config.yaml
n_layer: 10
n_kv_head: 7
positions: "learned"
init_std_down: 0.0
lr_head: 0.0114
schedule: "wsd"
doc_mask: true
steps: 5474
Each number is 128 + 24 x the weight over the matrix's rms, rounded and kept within 0 to 255. Layers, rows and columns count from 0. Numbers have three digits each.

# layer 5 attention output (transposed), 448x448, rms 0.0368, rows 296-338, columns 128-191
128134068107113148143109132122112129112111157161053123092185146169138121151110106124120115112116115096138094103138128090150103133107152131119060149122119082125142151121131109091135153162153114
095110147119114128108119100147108118093142110113086111103145113099168105138170117151119115192103123086123099130143157153104106141119104115141103143161127111130081125156136145162140135139107127
110155136189123111160123130135104130141161108120135142195137131110136144137122109125122124126096151145143131142200112123156104133109111145139142114138175125102101120100123116124145125134095139
132140120046174145125151170103124063148129085126107131094081139172155110127129155129104140123195172072149139129081207111162153120189132150116163130166184127138131133134120133139084107126130107
106126162167160125105158097126125128135108108127153129132139130101103111114115096146163148100125148155129143124175169115147137097149123148125138127112140159107154127124112095150107145131140120
136154126177122133120114118129123116137158197132126128139097143129150136127124129163125140125145110140118154123244031147123141149126132163127120142128121131147134137128106106127115124124130131
139135139208118148147103148131135135128109103138126140140115100178149133134158119115126116143139142117130090096197072115181140127126149138135067142129116139141158127138116152136127116123143085
080123122044124141108134109147118125122170189125107144130114122110159113143136127162117125176105117126172128142177113162076123150121101072110130106144120091140108148131124111147141118121096192
167107126101144124098161151114125112140112162103131112115150108174143123110139150173156112155145146102149148110122078092124136148147113139134154125147142140134138116137132152134159130116107107
070139144111097130130130102129122141108145092152118123127125113108126108130119102090133135119110126136133121177119223121073120091127101090137115106130115132091113120128147125134112137145094152
146119146181153125090116122141130120134142183137133114131135109140116138114113129136130126134140134139121125140201076154135112139119139121134117110125122124145099140127129119144119142118117132
129147089070123135141151104127121134136146107107159137135099120108141106160075137145161133158148128177155175125102199120113089139134127082121152132132091149146136125133123078122126123102113179
088140135130134094087134081115177157165127106138134118139108148123117105087118111147121202144123152168127127163140135142108117150123151087098169136112098162132113171120157110152172123121119148
120112102066126133127129127112102133128168198118098123092103153125125109140114148145133162157095103132111151144181091156091119175115127061094100124129096158155118178134154100135161109139115164
121144156029144135109122103128111153145147163182103098122146111169141090141103110177130158129190095135113164124159157093137138089156112104113114136118085113173147140128141139123118157136082141
161152169162132132092126114152153149180146121188123096135177136176179154089118165155119086120225089127178136126143080134149124097130121138117120109099114105132127111116113144091066155088077109
135137160161148109148136144152119140143138164078111170138141115095079122141126087104124134121086127125124092140159089163139136135126091159124145138118153089099093091152117133151126106139142129
169154187101152153113130126147118131141154199136129113123114107161170135140146133167123107093200113117140179122157096139141155116156139150128114115130125134128157131136114133118046114104115117
132126099057103126111118144115133119139115192114102145112117134110109123138116137166132119144108123117128129143109078118100122165112085141123164133132144102139117125139126128069177117106111165
100176149199162093142117128120118138130142062120119155153105106146121123136128050139131124105176153203128143102110111132146110146128095169100161171110114117116146133138110108091078103117120144
138135154120147130099163104117123138130113173143140099132131093117115113122105127170156116089166141150124156137105112129143130098165112147130143110104134149114131125118119116125086138116110140
122159150048130131118145111128112121150161205112124147149118136114173123110116112154142119087148113127124131139201104131131141104155117147126149127145139130116108133130118120128082120114120106
132162143182121129127157122105082112090160111094176140106092103090103111177113145132132119104160159179113179116094160075133109105136112141169140142119102179120151157144132088114076112123149149
107148168153136120129108150142132117141133116112110110113145098122087115149136096120094146112166137129105096119090131109156132088129099112151117131110137109134138119144123143094073126126131113
132119146088137116143085099126133122132154142122097126160091132139115127147139097110119124141117144134117143162086143141109145119125129122128147107093083083069143159146098116153125148113118115
116160114203128149139129152116122108097112070110148141123135160111169134127102130127128131131146121119135124122179092108145140102144120160155160158128135166151137121106116138107153101139147088
145132093103155128173142162103120132114098187116154112109113142089136138137116152122105128113136136161129111131114109123104157172141162102124115123136087164128144147113140139112130128130119107
172155095102161126118102122136130145122130155140146133132136118143100142125108143123090125196141156132130175120183118143118153144121139091139107148124082121124117131106124114118117127107087096
157131128160126104132145113105117140128140143109118132114106092125175138132085155161154167167116136161150157097197129088141152165120153093107060131167148168161104131132117141107145131108151119
180099125167126131125151145129122142135104117128171132146171152154133171139127163165120130148111169111125143101176155128117163139089157144137142120142090168149126148115151140120145114115116122
136149153162133116118103107112113125085114124100097092126168126125134099161126108131162121138140119126132109120126119109170126115142108158153130149147121125180112102137111145084106104120136090
128135140150151129127101092147124123121110124135121109105160129164135108125130137115139126185144119126117114105148123130154125103144128146149126147134117126166126110146103136084103135136130118
105141120145118118152135130126132143099149096121153146146132115150146131121128137133180144125130106138123117128153097123121093122135158117125112168160133153155153153121158117159139099123146103
078116132080108148131134137127146116145120129137106108158133100115106115100124130108113124131127104109125125141093156187142151144093133120119125097117118132124125159131118114136118149112127159
135110116122095129101137142104089117097087202114085110141104113142109117156146130153137160104100125096131111155124098149128133155143138143122103139175182119154133103131134111118138127107141136
102136130093141105151095105111155111143154070131122100170096148126135139138142110109128107151138121166123143149086118163141148124115119124110088133102104129132125156126103112155146123116137149
135149101153145132158136173124135132122103144143134113103147149125127142131094161118115134152145149160116155112153097142124166134114133119113127138108140145156131124121114117084141134122131121
147152120125147125114134122123154127137125095158129147128124138130113125121097144149105162167116148159127121113139165111106142179119146119120139108130156188135121138130101120142162133106136158
159115128107146134141144132110130116127121174113132106128137116129095138137117142151147132113106155117154151148153158097102101162118153105122122131126098119134118134121145113129126118110115106
158120150157129122132151134101159130154139172122145132125162131149133164157121155142145132126105160138147157127196117101151136165112154116112129136109115135161138148123121147113133149111102106
128103138126133104136112143118127136136123159125117121121136145159113125126128142096098155159130125127118127124106129107159132120126153165125152104126116121152126116138117135114104131165138120
122111130161117147130137140115105126080114172127117115134118100094142108130127116143121145117141115099118089129132112097106126110160118134157128115168130114079130115126136120110142109124135103
150085135115136141122126123124129118118146091144112110143106127160116125119138137121102146163106139097112137122117151172122149164099110135126092093166163136130110117107117111106135135133119140
# layer 5 attention value, 448x448, rms 0.0421, rows 297-339, columns 128-191
143122100103135096172139116140155129154111117195130139136199156122110121135114100124113133137125080241152155138141138109149048109101132122107136129094137112158140161051158061145119121115140102
137129121117083106099126134174160153113098127111119152067084106124145142086096119125123138137165079121104119187117104117069124174129157122143119119139088129123092142117166160151077125125143117
135181117124163153095105134148166126136134116107084114132126157112073141120117142162162105099116101110152201114122104174091158140121122186165158108164080181088148084125090097108160118046148131
120137105125086089109113158142145115105106127170104145135108140097152114108113158119103116140110110105131130144114134175116116146125149103161138126146106118158150136146126096087162119135118113
101132142125106102135177144093114114137118137115158110106131103145094143126134135127117106129123148113141127113124132080145097124151091097102107124143169126115140123092172161103134139120130168
136073126132146097090133123089115110117113127107066091121177117158124135136096104116157115130142118141107157169133128118118113117155132131093159079102128139117106112065110113142138140116126114
132107095141148105164152137160116182140097137156148124156150150128119134106085118108132088139111095216134134124128133171165118124146141141149093127133110130151103163113156137137130122099156124
119154140126147152170093099128117159139145136119107105105138182149114143168157139112111140126117067122136186119126135150146133082101105130124140137138125130111150145129077120093098132122143154
154077110115141112121150150162129155129105109177146177159143125120157134143118114100125125163136091179123107131137138153120120157103136139127098117111084112168099166124151122144136106111134102
101107112144116122163174162104115159104090122124141149112108138118139119164124095135119131134101170113144142137143130099098092098131093097088141147146127139116136119134135160109117128149134159
111119158122153111111140107164098175134157132154135133161135174140139137115103165072110095151123113114122134112122110207119158117116152123143085126161182130151128167161170165068101114085154135
129107104120120091180176159150078157124139132130151168116122135126112102116093125120135070130118129116099118143137142076106107110114080102144148140128144106120088140131081206110119134144151167
132096103132138116163148125142120156140114124154151150160129130124137127120110093120089139134145129181135083143128136117133143158097120155155117165129160115159147135159101150107096130090162137
127145083140124133124150106118123056114136129169138130167150125133103139115168122101128116116079154125127076137121129185125114136105124168101123127147117139105123136135140157122143148080124123
100157107133126182164109134008101084128144116105188144145097107130092125158146082081098153123104189089085111112144125124124149068129084127139094123125089109072148111082138181122167122193121123
099115104116105109140126152207153165119094134130096102138110161130155137094128122152126158160179090118126148143139116053118105143153133113179130125126114130152104142091169123117093137135120105
119139122130133113152138129060136102132103132122142099105149115116083138162127090129097139155122175103134121114127113121120105105109093117107134132134117095119140093115169137104200129138134125
165175105147179140145100080164092100134162119135155114140142123114157148097138174108135137118133095102117127072134126138184212123138127096114124135113127140132118158097152076161097135125140120
150084099133112136107156111128131081138113122145152110113115130127130130125112182104109136131131128043118166144127115090148172124178166078151118089136146141138153135056177141193122125133144128
107164136143122146143126151107130112114133122131137143096093150099127138152153126122095138149117168076124128118111107157108119127101116107127131160153103107114138125139162105101175126134121123
114173083147115136107090126151157123140104137125121109118094154111073125124127133113090129089127125102143163123113149115111105142096132143150141107121135101097126117069153123137173130116133146
131143160140166136154141093095157133132164126124136107086126164117138122127109149127109139170127101048138112106109120162156135134112132084098150146123176111143151127156175067077168116082113134
165140129121122097121138138082119114141095137129132105145137078111165134111150108132146159150157140109101142146123140097149175168126114103135153112069075124131089110105116105106161112114098083
114135116123112110114148148154137144105143133171145113148122138156139114127147164119151108098141104137178144067112137099115123137128111158136091115160154156151136122119140128090125123134091119
141120125119143110127119147149117141143127126131112116107167086126113139114156133159131145122139098155101103154122125149129069137107114069133138092099138086120104117166129127131125123103128164
123129132123093124072123111123136120130181126136105123144133112147115111154129132136159122133128096069150136119105140121170108096130110122134149123127194085149123118144122128179112115092117133
124121113143095117135138134147124109136141121152130122141105142145169128119164138120158143060122108159142093143104109125127128090120132117125157112169216134121103119148102177115112134138143165
127120125130145151101124139155181087128100140131139103158136154111066134157186098127082062136112112086113104166117098151153120112135099145123187134120111081106141152123145087160125146123133149
084164107125152096111107110127118104138109133128108120123068124113110120113150090124128127083113073159094112185125103139141059118170105084111120124139195097145114133170123134127153113122131137
118147124118110137170133153154136105125115121130144133093111138130133107153131142123106115154122103084116133132134134141117089116128156099124137113110168131094125135112135113142169137130114191
138152078125091101149133114156149080133144115143136134143104176111100122124128134170092115095124097130115145172120115098116127115087114085137109110114152132108128141069149139153151126094158158
140083161118155153071130132096137133143104142099132107117127107131113119109131100106048115142119190166116119108136150131139153166131135117122131089082120114106087106109131148113130123103138157
154160143145145085093111105130134118121152132119174155109084163107135131123145148162143124118116203142109154099118128096135125132152092124121110176125096155153142118094129101115137129168155127
082130180135133145150132122131141141143148133123178096102160138120126139114129133107074139158150163121129149074124138135140115143101143083127173093109074128109116150114137116145139136151104165
140145149113098124092170135158132152106116139131135143107109114153131131119091146106138117126121174128115082103124145087131147133176148147118154113131128132147122106070146118091123128120099093
152125102129109110093130091150115080143145116134125136127112104146102119142145155174168110095097087088145105185104112125148114101144096094126164139143130099125103135122117143158139125116114144
125127167123129110106111113132117115113125132109140124113084113111134135161146109114145081078120146095124115174114107141149138086096122126119112130144076121120107156173139090140113114118095093
101129131141099122119125130107134139119157131155135121100113129140192144137137129110111122144127086130136102095131121141149174095148105150093130111138158117125121126114103168133133127115125169
126125105140118110109136128132113083115096127123128139146075138126126133146129108129104082110123087138146118101137114131103155092170091159139101123145138106090124152130099108142144136127132129
120161095131124127126123112161124079127126115123126152160127122105140131136139122191179110102143121139109119138109111126120141127125080113157099140146143119113165126131124118095148131121106131
118107146136118124142119142136155149147142136105122151118166128125133129142122125130119134128105099101108169114135111148136096171093133127082161112110140121152118145158145145155146118109105140
100170118132120136163133136164135117137076121131126163141128161098137118120163125166138134121127145160102109164134097089133128103155114123105129152133129148158152184119126118133129142110149152
082111133137103148137127114140124155126114136145112118118115130126113142123138123131145132081165102128129100112144121135135128100158118108128142140128123096108134157141112161107121134096115142
# layer 5 attention query, 448x448, rms 0.0496, rows 320-383, columns 128-191
074126139130109168117092146109151123100141129148174154108146148139118137101110114123122129164089101100086133126114122096125121153112108125148154141119096144126110079111138107141106109124154103
149169136129108149116136128145122098164129136160194106136076103143118102146147101163139151137113158108141090130136138124126121107131131147090132108133104153091115145119118116114135156153087137
158124117116147150152136143134125125112139128134115123101128181139164134106141134087124108094141091112116136154116112108118171127131119142166139174145183096138134116147108101130102132114122163
144074128130130098143112139147120182123170120116093147151133145126142146102101176132146093124117128128160105149124120144117163129128117126123100151172124120160124153153153146132086089117147113
117112166121096123147133123132100149119099139112129134156126096109110124197099121131107119121141134133156131104136125144173079098107165105109107125112067101122111162143129098163100120122108111
161111166125108105143110127141122148130108132148138176148136112151159107120102136155127128136154139119115132140133135171136148099111127114091141077109091119159084157148107117112136119123128103
132130146116140112121137122130126158119145129117080169146120155134160100093084133116136143150088126144098106117129114124148138114110134109081121071143117152133124101109106156151125117099176106
143176150132136134124132138124135175127130132148159131128083142146137130095138133165133117133113133137119138116124134126170129106137116131121142102111139142130127134143114124115113128120106129
092114176128110124140133136125103152085097149107117159121172129127137113146117133130107144135143121105114150108140142125160131114118129112165140132105104098165108138164148104145071109121124144
147122128131098135111131126126155083172103127138104118132122126120122137137168096117097137137136131120104136136140137133117122125113131137115135100092127124097124155094117139135187162127139129
100112179125137102127155111159152145099167120147142139149128166141094128132128155104112107164091123115140120116117124162145119120106165097122142115158085106147153149135121153147058104107121115
138121120134111156161145165142092157099078127122143135159119127134124096107141100119110144155127133126130151111126138116104161133126189115161140118086114124117129115125116098145129124119134130
106165102134147146158103120168105156079163117126110133145148160144156130063109176098163111138125108123120113120116130105132169127146151103143118122154138149153150102154119144130115102135130122
141097137126147116149142149116139148119125124116080161117144149149152127136129152108127113138138120148106167145107101116129158131142165118123127181156160117162133112173132108141076099113172098
158151119127162128111140135149079152105135124141185129154097092129150132092103144133167115112097140125140088140133105152168120119133159130149094117154125160130074103138102118098088128140106129
128111165125120116127136146112163112140161120158106141105110152098132159129133138122082129131081141166095130126112110126107144144116104133134142146123172111134152125120140104127148128136153143
141173112122113139124130117116151060127135136142124120088112152118141138126135092114099151117108155128115136113117155092107152123100108177123158117099133111094148111077118108116129139132124136
089137152118130160129108123156136136094191133082113142103120122115142153118083144095119132125080118140118129116141109129113144157130116109124091108117128139165127132124125143137124132122115115
094102128142098135124121108140178134108145119160130133135187156147102139121134121098116106139102107102096156144118135138166117105116134102144164147118079105117111127115127127156111110115128099
179139070142123147114115136107138080182128118133157111085112100140163139143138128137127136100167129128153139134122104113115135108123083153106111135118160135103122136115127130092188160154102125
087109183132121123152144117148142100088130121153095120126129147101126140169142126120084126142109119121134115111115139141113113114107171104125153159129105084113163174157165107150107120137121132
170082121127115081129141136104184092151137126159095125112093160138131132123141148133124113129154130137149132147115127136095154102121120155125114155147169110095149138126128139125167119122168126
098188127148123138121119124150103120125141128145139143145144131104145118133116091141142130128086127124097121135130131100166134138110079131109135106114106165121104109114122093140108137131109133
120141154120128115112092133118093163111111119104126135158147107114141098085106143161152156152150135165116090131131115120155127123133119115111092098138126166142104084137165143110154139156161104
094166135134116146108118120089124088135090146143134121099173122141118101142133089126112176168136118115099143111134137097146091132104144156127143141104105153096112088127119107129141154133130125
133130108135157137097128106102179144173189115137169097098117131139107157093134142141170117141112124130151148127120126136100124132133083149139107105150165155123169092119125198102154135112135113
099135141136129149080098119108110157117179099119135116157138091118132112118136141124159111124103136127156101148109106168158092109133096087128096115147124128158132124147168142123136117135149085
153133100135094139091089108123112159131110137126185127126152117115107148119140150154137103160145123114136128104135125147172143096106084128131124095115116134125106153126148105120152140147105141
121157096128135149109130090087157065165088143131145091068145113172119121142134112145156172120164119115143151121126135112133108118133094149102130108135130157102151092110118155124160144131120130
161106133123105099119124128104156128133119129146124127126089098109097122111137142160134112140122140135118084123103135128142118141153100153139130151149161108098140120132153143118181137129173142
158097175135154115142118116120145141142153106145154138139093110150117142093132150133152111116114127106152128161121113175097122137142100148158131132127110105150128127141120144101101115117121132
128148110137146140112123130080110095135107143103071110083158106146168111145127125149143174107186146136106114131130135092134140102136112147081136128105161153128127108137126123132141153134146092
110141173120126120120121142127118141091146129137151163128109125126142130069103140136130130176085129131109129119129129123139142156122134129147117102128095155159119109118132122112111116132140109
120145136117123121178106137148084161096141139126115124146124115133136137119099144155126123100138139119162139115143135129118139150139157107136106114119098119144099129147133130102086113150120140
069127153122107127101109125129126162096140110120136176171148138117116108099124124104131120157062112118085122139138125106150119149125109104135109085130114140112131074121110144140156109101148131
132088135117137120129140146133124195092127130099163177130121159128147110097086171130132115169127108137127146104128133134112151152156159107146082120169106156179112087147118143124093103122146134
171096125122169092141146140141133121112150137123117140134091161151133138102156158120132122126114167145147109141112130160094171151133169137141147130146129140156126139094131139107123129127130116
078182147142098144156114111160097163092122131114123133161181146120156106128115132130121120129130122105133142125143131110145129134116126130131132103105087161149102114134123093149072117147107115
101113146126143101101141127144136162108125136132165152172136151104081136132147150101129110174059128118101139115121136126171103131121158111161140126126098112115139114104111135181141112089133174
119172139118100154143137154121110129086115150160108180138159166104143092122130110166110116149114116125099133128138154084141146121131085153142141127082105132094108092110134087138133140144143160
124119132133155104088144118104147064150161143122102096096113115102126133162121129119137133138121159161139086138118139123095121152124114157085139153152140118152163130099154129132116136152106124
089126156128088148127085111118108134120158123140082146154154135104131142110133127115100117137095123119100104132146122130150121138116071123132151095097115096095103124101129104126133095086156126
136157112122143141156142108191112182138118129105123135188106174114131139081152121121140092105128145100109109143143157112146169134150132122127137069130114135086128122119105159120129116110106189
128105148132126137123140134129129118117077125108130125110121112116124109153121127075133139167133120120151138125108132122128102127137174101157140172137133116147128139138147124145099123166116118
174170126120109111101113119114115125152146143116151125102087110141138123161087128160163128111123148126158112102143130136144141080142104160098113097145126148140126127142102139128119126153099142
159171123129117146131098130124080094146100124134127123111113082119157128135114106170124153094168132141115119130146134107132135128145131149099115108104128154116090126122129093089149142157127107
095137177127127116137131133145106160069135129139116162173144165113136120110103164115108116173084137118108119108120141133135149133108184108145141150116111119164142126143156116148075102141143133
168124161123126113139162136146128113118126138147088163149091149083163139114136121141110113111130127147092100151130147105134134128122120131122141135117165087102124158136146111131127135137147136
079121129144115126164127130132117141154104126081074109117135109127124123141148100105101159125155113129126145142147147116109125149123152129125153096114114125143137132123100142161135117130118127
125083147131132114134143111179136153125132127103064161172144160127173132138119128094089126141148136135119133139136128154133134108086199095099114077118125127140101187127136157142117110116151080
134174123132131158097116104097121133180117119113138082110118082135143131124147117148160141109141112149144132139131101118152077108133099117101102096134143160124122113139113168128181144129115101
122134158127122159137136137128106147100134141141124170145114170116158120103119136144112103146103140138113117114139147111146148123112113131134140115096117112133111140119147100143094120141159125
150098149115164113144126149147129132110175123109074146106102132138152137148106152116121093109150132130129133149131117161095178130135131126111124165145166101145129148152153121115086116111145132
101124120120153130119136118143134147072182124100121154125140162120179141087111164118164117145102119114121127126121121123154163137144134115138104148163152135180138098143148142131065107129159104
144161142128141133103119120143113117144087131136137140157108104129124085130145097164159137119131152097146113121145130106143108122135129150116116077137115168079111134093107126085168141115111151
133108138123132108165143136143101193111128128116098183162150169137172128080108143132127101118139100132103138154122123128123158137138148135133114097142128107169109100137092128134064099091160120
101110140122134115082098128116120165112097121092133110127151111138107114109128164138138156167134155176129131098107142134153120116106193096124106153134136160163138115142157136157157133151158087
173092090129161121126149121113158113141145130105154093094091102144122155112137151127136138095143109151163151141120105156079139145143124132142108150149170088122180121162111155103151136111117150
105123178132142138172126134130165102147134121154085151094116141139144151165115115078110099099124101112122166152116111155117118109153134113161146172120133093144128161149138099114088102111101144
090151147142106164198111129123151097144137120138060112112145160123124154132167083111079131092128108098105168165131137114109130150118074122175167147096128099096139139141134097121147104116135160
140121114113143127143136113140111137131127128120151107126103118149118138123135115131132134110133128119142126139147123158088128151141138130130134075132103120110146124123099136115086114108092166
147128125132145115138128120153147168120189119147163113136134141121113159110099147102130077121113126123185123109126116182135146109112138094149131130135119125134150159142133156125102122131098126
137149107133119141115120129088122113181133113135144068125131089167098153133166095139152149110144126135157112142126119127116101101133108127109125088124117167109129120122097158112199137116099126
102102142125144136114142112145158084133135130130113108098148143111124142117165114059108127136089125129099125147111119138106079162119160135144144145132121102095162128103141136121127112106124123
# layer 5 attention key, 448x448, rms 0.0422, rows 320-383, columns 128-191
134153160112157185139089110133141109177141124100180137109100132123148078156087100154136069126153087105117082133106144113144107126143083138106142087116125128119118110088159136142133107135167185
157156124151166130159130079151103107103152140136165102119112090146148118107165147134176093084161132123170071144133127144118140107154143130132123129114117139130124136143112083150111130164106142
131129126107122156087172144120069103153111124119106151118122171106137129157157129117137146123130146098101151145120123093103127119129123149104117155122136133114140094139070132109122153139113165
142108133133134134116138142143137120109133128154146133165119164132082178121130116100141122117145116107130122094129132110107152144122109127115115130144130133124154124118081148134144134151109120
148109165136099102118130094176169144052143131125134182165115106121137097118105124094152155078127083151114127125128124126132150103118157099132159132152117107150147162187166109145109055148119059
152133149117110109132108116144141118149123125149138159180101116123133157107112150115148113111136120128136097105152131155140168122132093118147089122083127090132155162112112116135162116134133087
143116125134137130143132112144170081122134112137146169177072113097117153111125140111140138138076144147111084111119117140167153143094155115117109105128110111124133182093135126160147085120135121
135135131141144129122129101132152137138108124111141168176113113132144118122135147086127122132143108111129117110129123139155143112123098118167147154084130106135104162139158132120102092077146107
130133165106093132100123139158116149113123127118108196132132132129173104122069103133126127104118112118124136159136120122140128104109103116146153164133116104143151112160164123115122065112166130
124151124116158117171119127139107122150143120121102050131120122137154132169146158128113135141127172135142150139119124138143123135144145152141131097130123137115093108100098091150146189117143143
126118115127129100148174129163108156098176162144141153179108155101155101098145146119128147134097131110107127133121122141106131137117142103139148149172117108167163109122098150133082094097151131
138133147129120126139140138153120143134095109097136162150131111149155097105134128124130132103116090102118128131139167106124129144135154130163147178119098092115114124135164106132116072118110133
109136098131126129104158089137157119116134103114146183181147151109092106065143135100153135123090121118109111123117136102105153149121139131130140116142120145123169177093106150150090100119121121
115109142120098140090175143121141096160099093112130206145127159103123148138122098140110132141094151118082188126130132113131098150129162111094118128133115118119151136128115137119127147145115111
201146107131145109103120062128084117107130140103154143111125157121143145113161133104154116118118102090161064121116139082132153120097133098098086109141110141132101120108120087116121104147087132
124114159115125150117110188106098117164126113114151126119088141094101167142110132173099113137139142128085138117116119152134090121124125122096106138120169113133105127109172122115172195151166148
124119130120141122149121127155107113120121128114117087124092105134181089146134136142119125105142165158126134148132127135089133125129115143114137145105154138146136113135144112136133123139141115
130127128123143130160116145157138130131158128116129158121095181111138089104118124132109146142107106134100122138126098162110106139100145119098115165117147105124147178142169132130156115110105142
141163138115137150146120089153136128109159139134122069154168155112138116147099122103139103132105135102112163125114122108157131107141120125102148125163126146151127090119103131127077108106156153
135153115132147158126136125091107089173116114132133069083129100163136151157151157124124129114157161136167156132114145133119130108147131131105113102101143135123113128124104131130110184161109154
109104136130080121158140119148085123090151138109109136145117127097162133114104132136132135111091135113110145126103120131089109112142172128127134190158111102152168142168124144121134091136136101
130116104121125136138115178103093084172110132175126068133122143113106183154149139150090135111129176107124159116119115132113126128147142156113103147104147122117129115120075123140141210156117145
127155172114155137112097072150136097121159124092137167150133130140159136139117124095173090110142112142128076117130124107135141084102076127109120083116123121110116149134150114150138073153149103
125107150124108122113068125093178118131104125130159115114133108116087143115138156109121115145129103130139095094120125129172148136090127104133121085110112135096086190115209105130167135148131087
123144116113124152133118135114123098151146156119128106092141117130192089145134147171118120097118152117148122138115134157146106119129156143103108126145125131137095141140155089119132133119159148
091121105150145152113141151071147127150136134174130082095095089119068142132150128112104112163164129130106144138127127157129119138139107125132126091106146154117122116133110178131122192109130173
152134120126110135107058087078156136111125106109139084120172138104094133155157142106113097164140104115121110106107113128173107127133123100139137105120158128113096185107169133127125135132145138
167151153118121142083049094126152148107138105118130099118159118162124136161129155085150128130150105097158143128139131125155173102129078114158120138105168141099126168130181128144125120152140111
107148083134137154139161104098157126168133144151129089077130084151145103120131145140106125123126164140148147138127124144136101128145144136169120102112141135150099102147141138122119186129133153
117138146128116133130049155088132114179084118109152049106109146134057181154166125135114131128145130112154127107133108108140122118136121142130117116104159139099112140127138092135197190158123137
135140097151149126134141163120105188149114143160128086126129159147138128136142149113109116182147084117138145091119112144120114129154071119163113173099134123135126074114104152089106170094098176
105146110131126143105147140089125080172113108114120137116103093112173132129108137162126151120095180143126127132124126142158098129138147136099113110117120125154109168136147139118136157122131123
129130141112117155125076123133139120137092104092141154130113133144117104103123119120139096136139104119145112125124130143159141113128084135169125119102126115121105140121167125131149085117150114
128115124130137126126140141148136184092135140149104174143150147178123092092116113136152132115134091146165114123128122126080141133096131132153135167130142111137163147132139132129127070115116104
138144144114133129146065116123159104169119091114161142141069138133073138165151131096144066111103102080112100133118114122155127119125109142111112082119140113065114154101130103162164080132168165
149108143143123143133133162123169124133103125133170193149092134114066144114119092122132114144145095115120135102127140114130142139106131114153097108115127116098112135097126149131137105121124121
138115087149153117171141170140086139135145153113131081141137163123164125112160174184104152145119152133144122122123131136072114163129140100099108133142126141125147098086104125128117179135112133
114136162131140144107141067186162174095164110110113199156142134143151081109092073103180096112143097163142106143141120116134147107087100135142171103134111118128143140126176115130094037110135097
151150122117106116104094101161135150115126132125124143119128137133088150149142148094111135131118106085097118124135132128133148085113110121145150121132143142138129107121095109156144101115144129
130174152116103179129089126157145090130132145118150140130113133155142138126123137130165109070122137107125123109126140144139147092132098110117122111085111113106130158148170088147169094154173125
099112114135112116149143181148078115084177162120114073084115143088166118146111161185118167125114182183120136134123106146095105148128146075091126102161144172166139089132143145123145193158153133
139126173107120125126072109132136118129142095124098154156092160113115149137111118116136131152126092123100076113126116136172126107133099159127127106124137108080133153078171105120189091097181147
118126127124172111156161094155153166103133141151127129179113142162113093079142156078136166117118124132127112119148130102118163128100162141157162138116129135106148118123112123131083060105122130
104124127111099107120145152149087139104102117115118139097141157118113100118114100136118114125143128150154173189119143106121101138130172105142138137164140127148117117153131111123089121171101120
133140144121118122116147113094144064122121126136151141122081107151129143107147125118169121086152140159164103136144126116098147118128123084120093121090112114116140167165157139126145117180104132
137090160119136129132131111123134116108102111103120150084137098135105121108140105121135126108164109147156124116133125118127135129130136152159133120106125132116101163153192103127152119148119099
099110140112082120127116138169115149064122105085121185185126147101121094106110118116127117131104110139116122145132150123133148124105141116157169154131124112143164137114170149136125060133141083
124121165130109130133124146169111101126094141124114152130115142107118161135158121116130158111125156133113123112122124129118160108109138138148126153115133103120127139160116086135154148136119081
094121160136129075132177131142144152105141125140094159149116094126134086095102102134101146136113115180097141162134147117141108155139176142142166132161140131161136092121127156110102116133134125
129114124120133084158152114170145131084130124126119159208129100101125107119099130096119153136080123134118132122134117145166143156118211162114121111141124136137129186102098129152100087103128070
109134126137115112104108085081165127133114105149133115101168085131077141141149132110117111173153120137126127111131129136181114114122139125145134086140150135144064168125128138134105173109127129
138138176134120158093098142142130108135109108111130182161094146118122139109100098122162093097127106114119112123133127136117150098126094136136137112091133089093142163100159115153154083136173095
135103142122123136129142181139083132139152112129134153156092169083106164103134104161145163134113133119119127127135107134093096160102157130100100152140140115141170131139109133098148155133100135
130140113109122143088161140117139109148112115084151187136104179085100121125117133145143096175101128133119111115115131099106160134102129129108122108122151156153153138085116162140106126116123120
165158115124156113171107077146117124146116130136145108111125127155103169116157138129172091092127142119156089152128126117119157141115122143143121115121086138108101147150099094142144109139099122
124101145136135112115197147116143131126096115127142215172104136116133147124128125116125141112125122128091124113139140118167152124110096118146103124106108111104142129104112164118117085113158114
118085113130110108125070134108164137130120119103155113181181098112122126126137161120097138177121113107134131127125145122181130148127182108159123123153144128121092171124186136123127117080159088
124102090133128106165178166093112144162125158149125097112121128108117149125161126147083159165136121107117171126124118143104092159152138131123118174152155134147117096137065173095111180107118193
124155129129142140129185144158103127122136124137118156104119189071147115134120092157132137129105122145078175142116107130098088137142120148104106170152101096175204102167097110085146147116129118
085161169126140174145120173133100158152126134129100140129130150147141099154114098165121133133111147121097144139128121131088117112122105173120137154116125098123152109121146104118138148110175166
135105102142160092142185150137098181102130169170102139114120161154138107099152093118127133136163113142138121144137117130078124162138092121153138135125112128130144078133079127097103112107098165
161148112132127114135146125161111151091141147142120114160140154144136117130131141090145145152129096107142128128118118108099145136122108091111116158128151127148181110142101149121097103095102137
138137101157140117146112090077127139165142126160137078125132093143147119143152139121099122158136097117140117117113128147158097145132144137116119140151132126120104133116136150117118162092151163
119136093124138107143159119135084141124144140119103106097121133100149104152153111167086131163117141125111154133120115116123096146145149143114134109168150160135130074118077125129124149122102142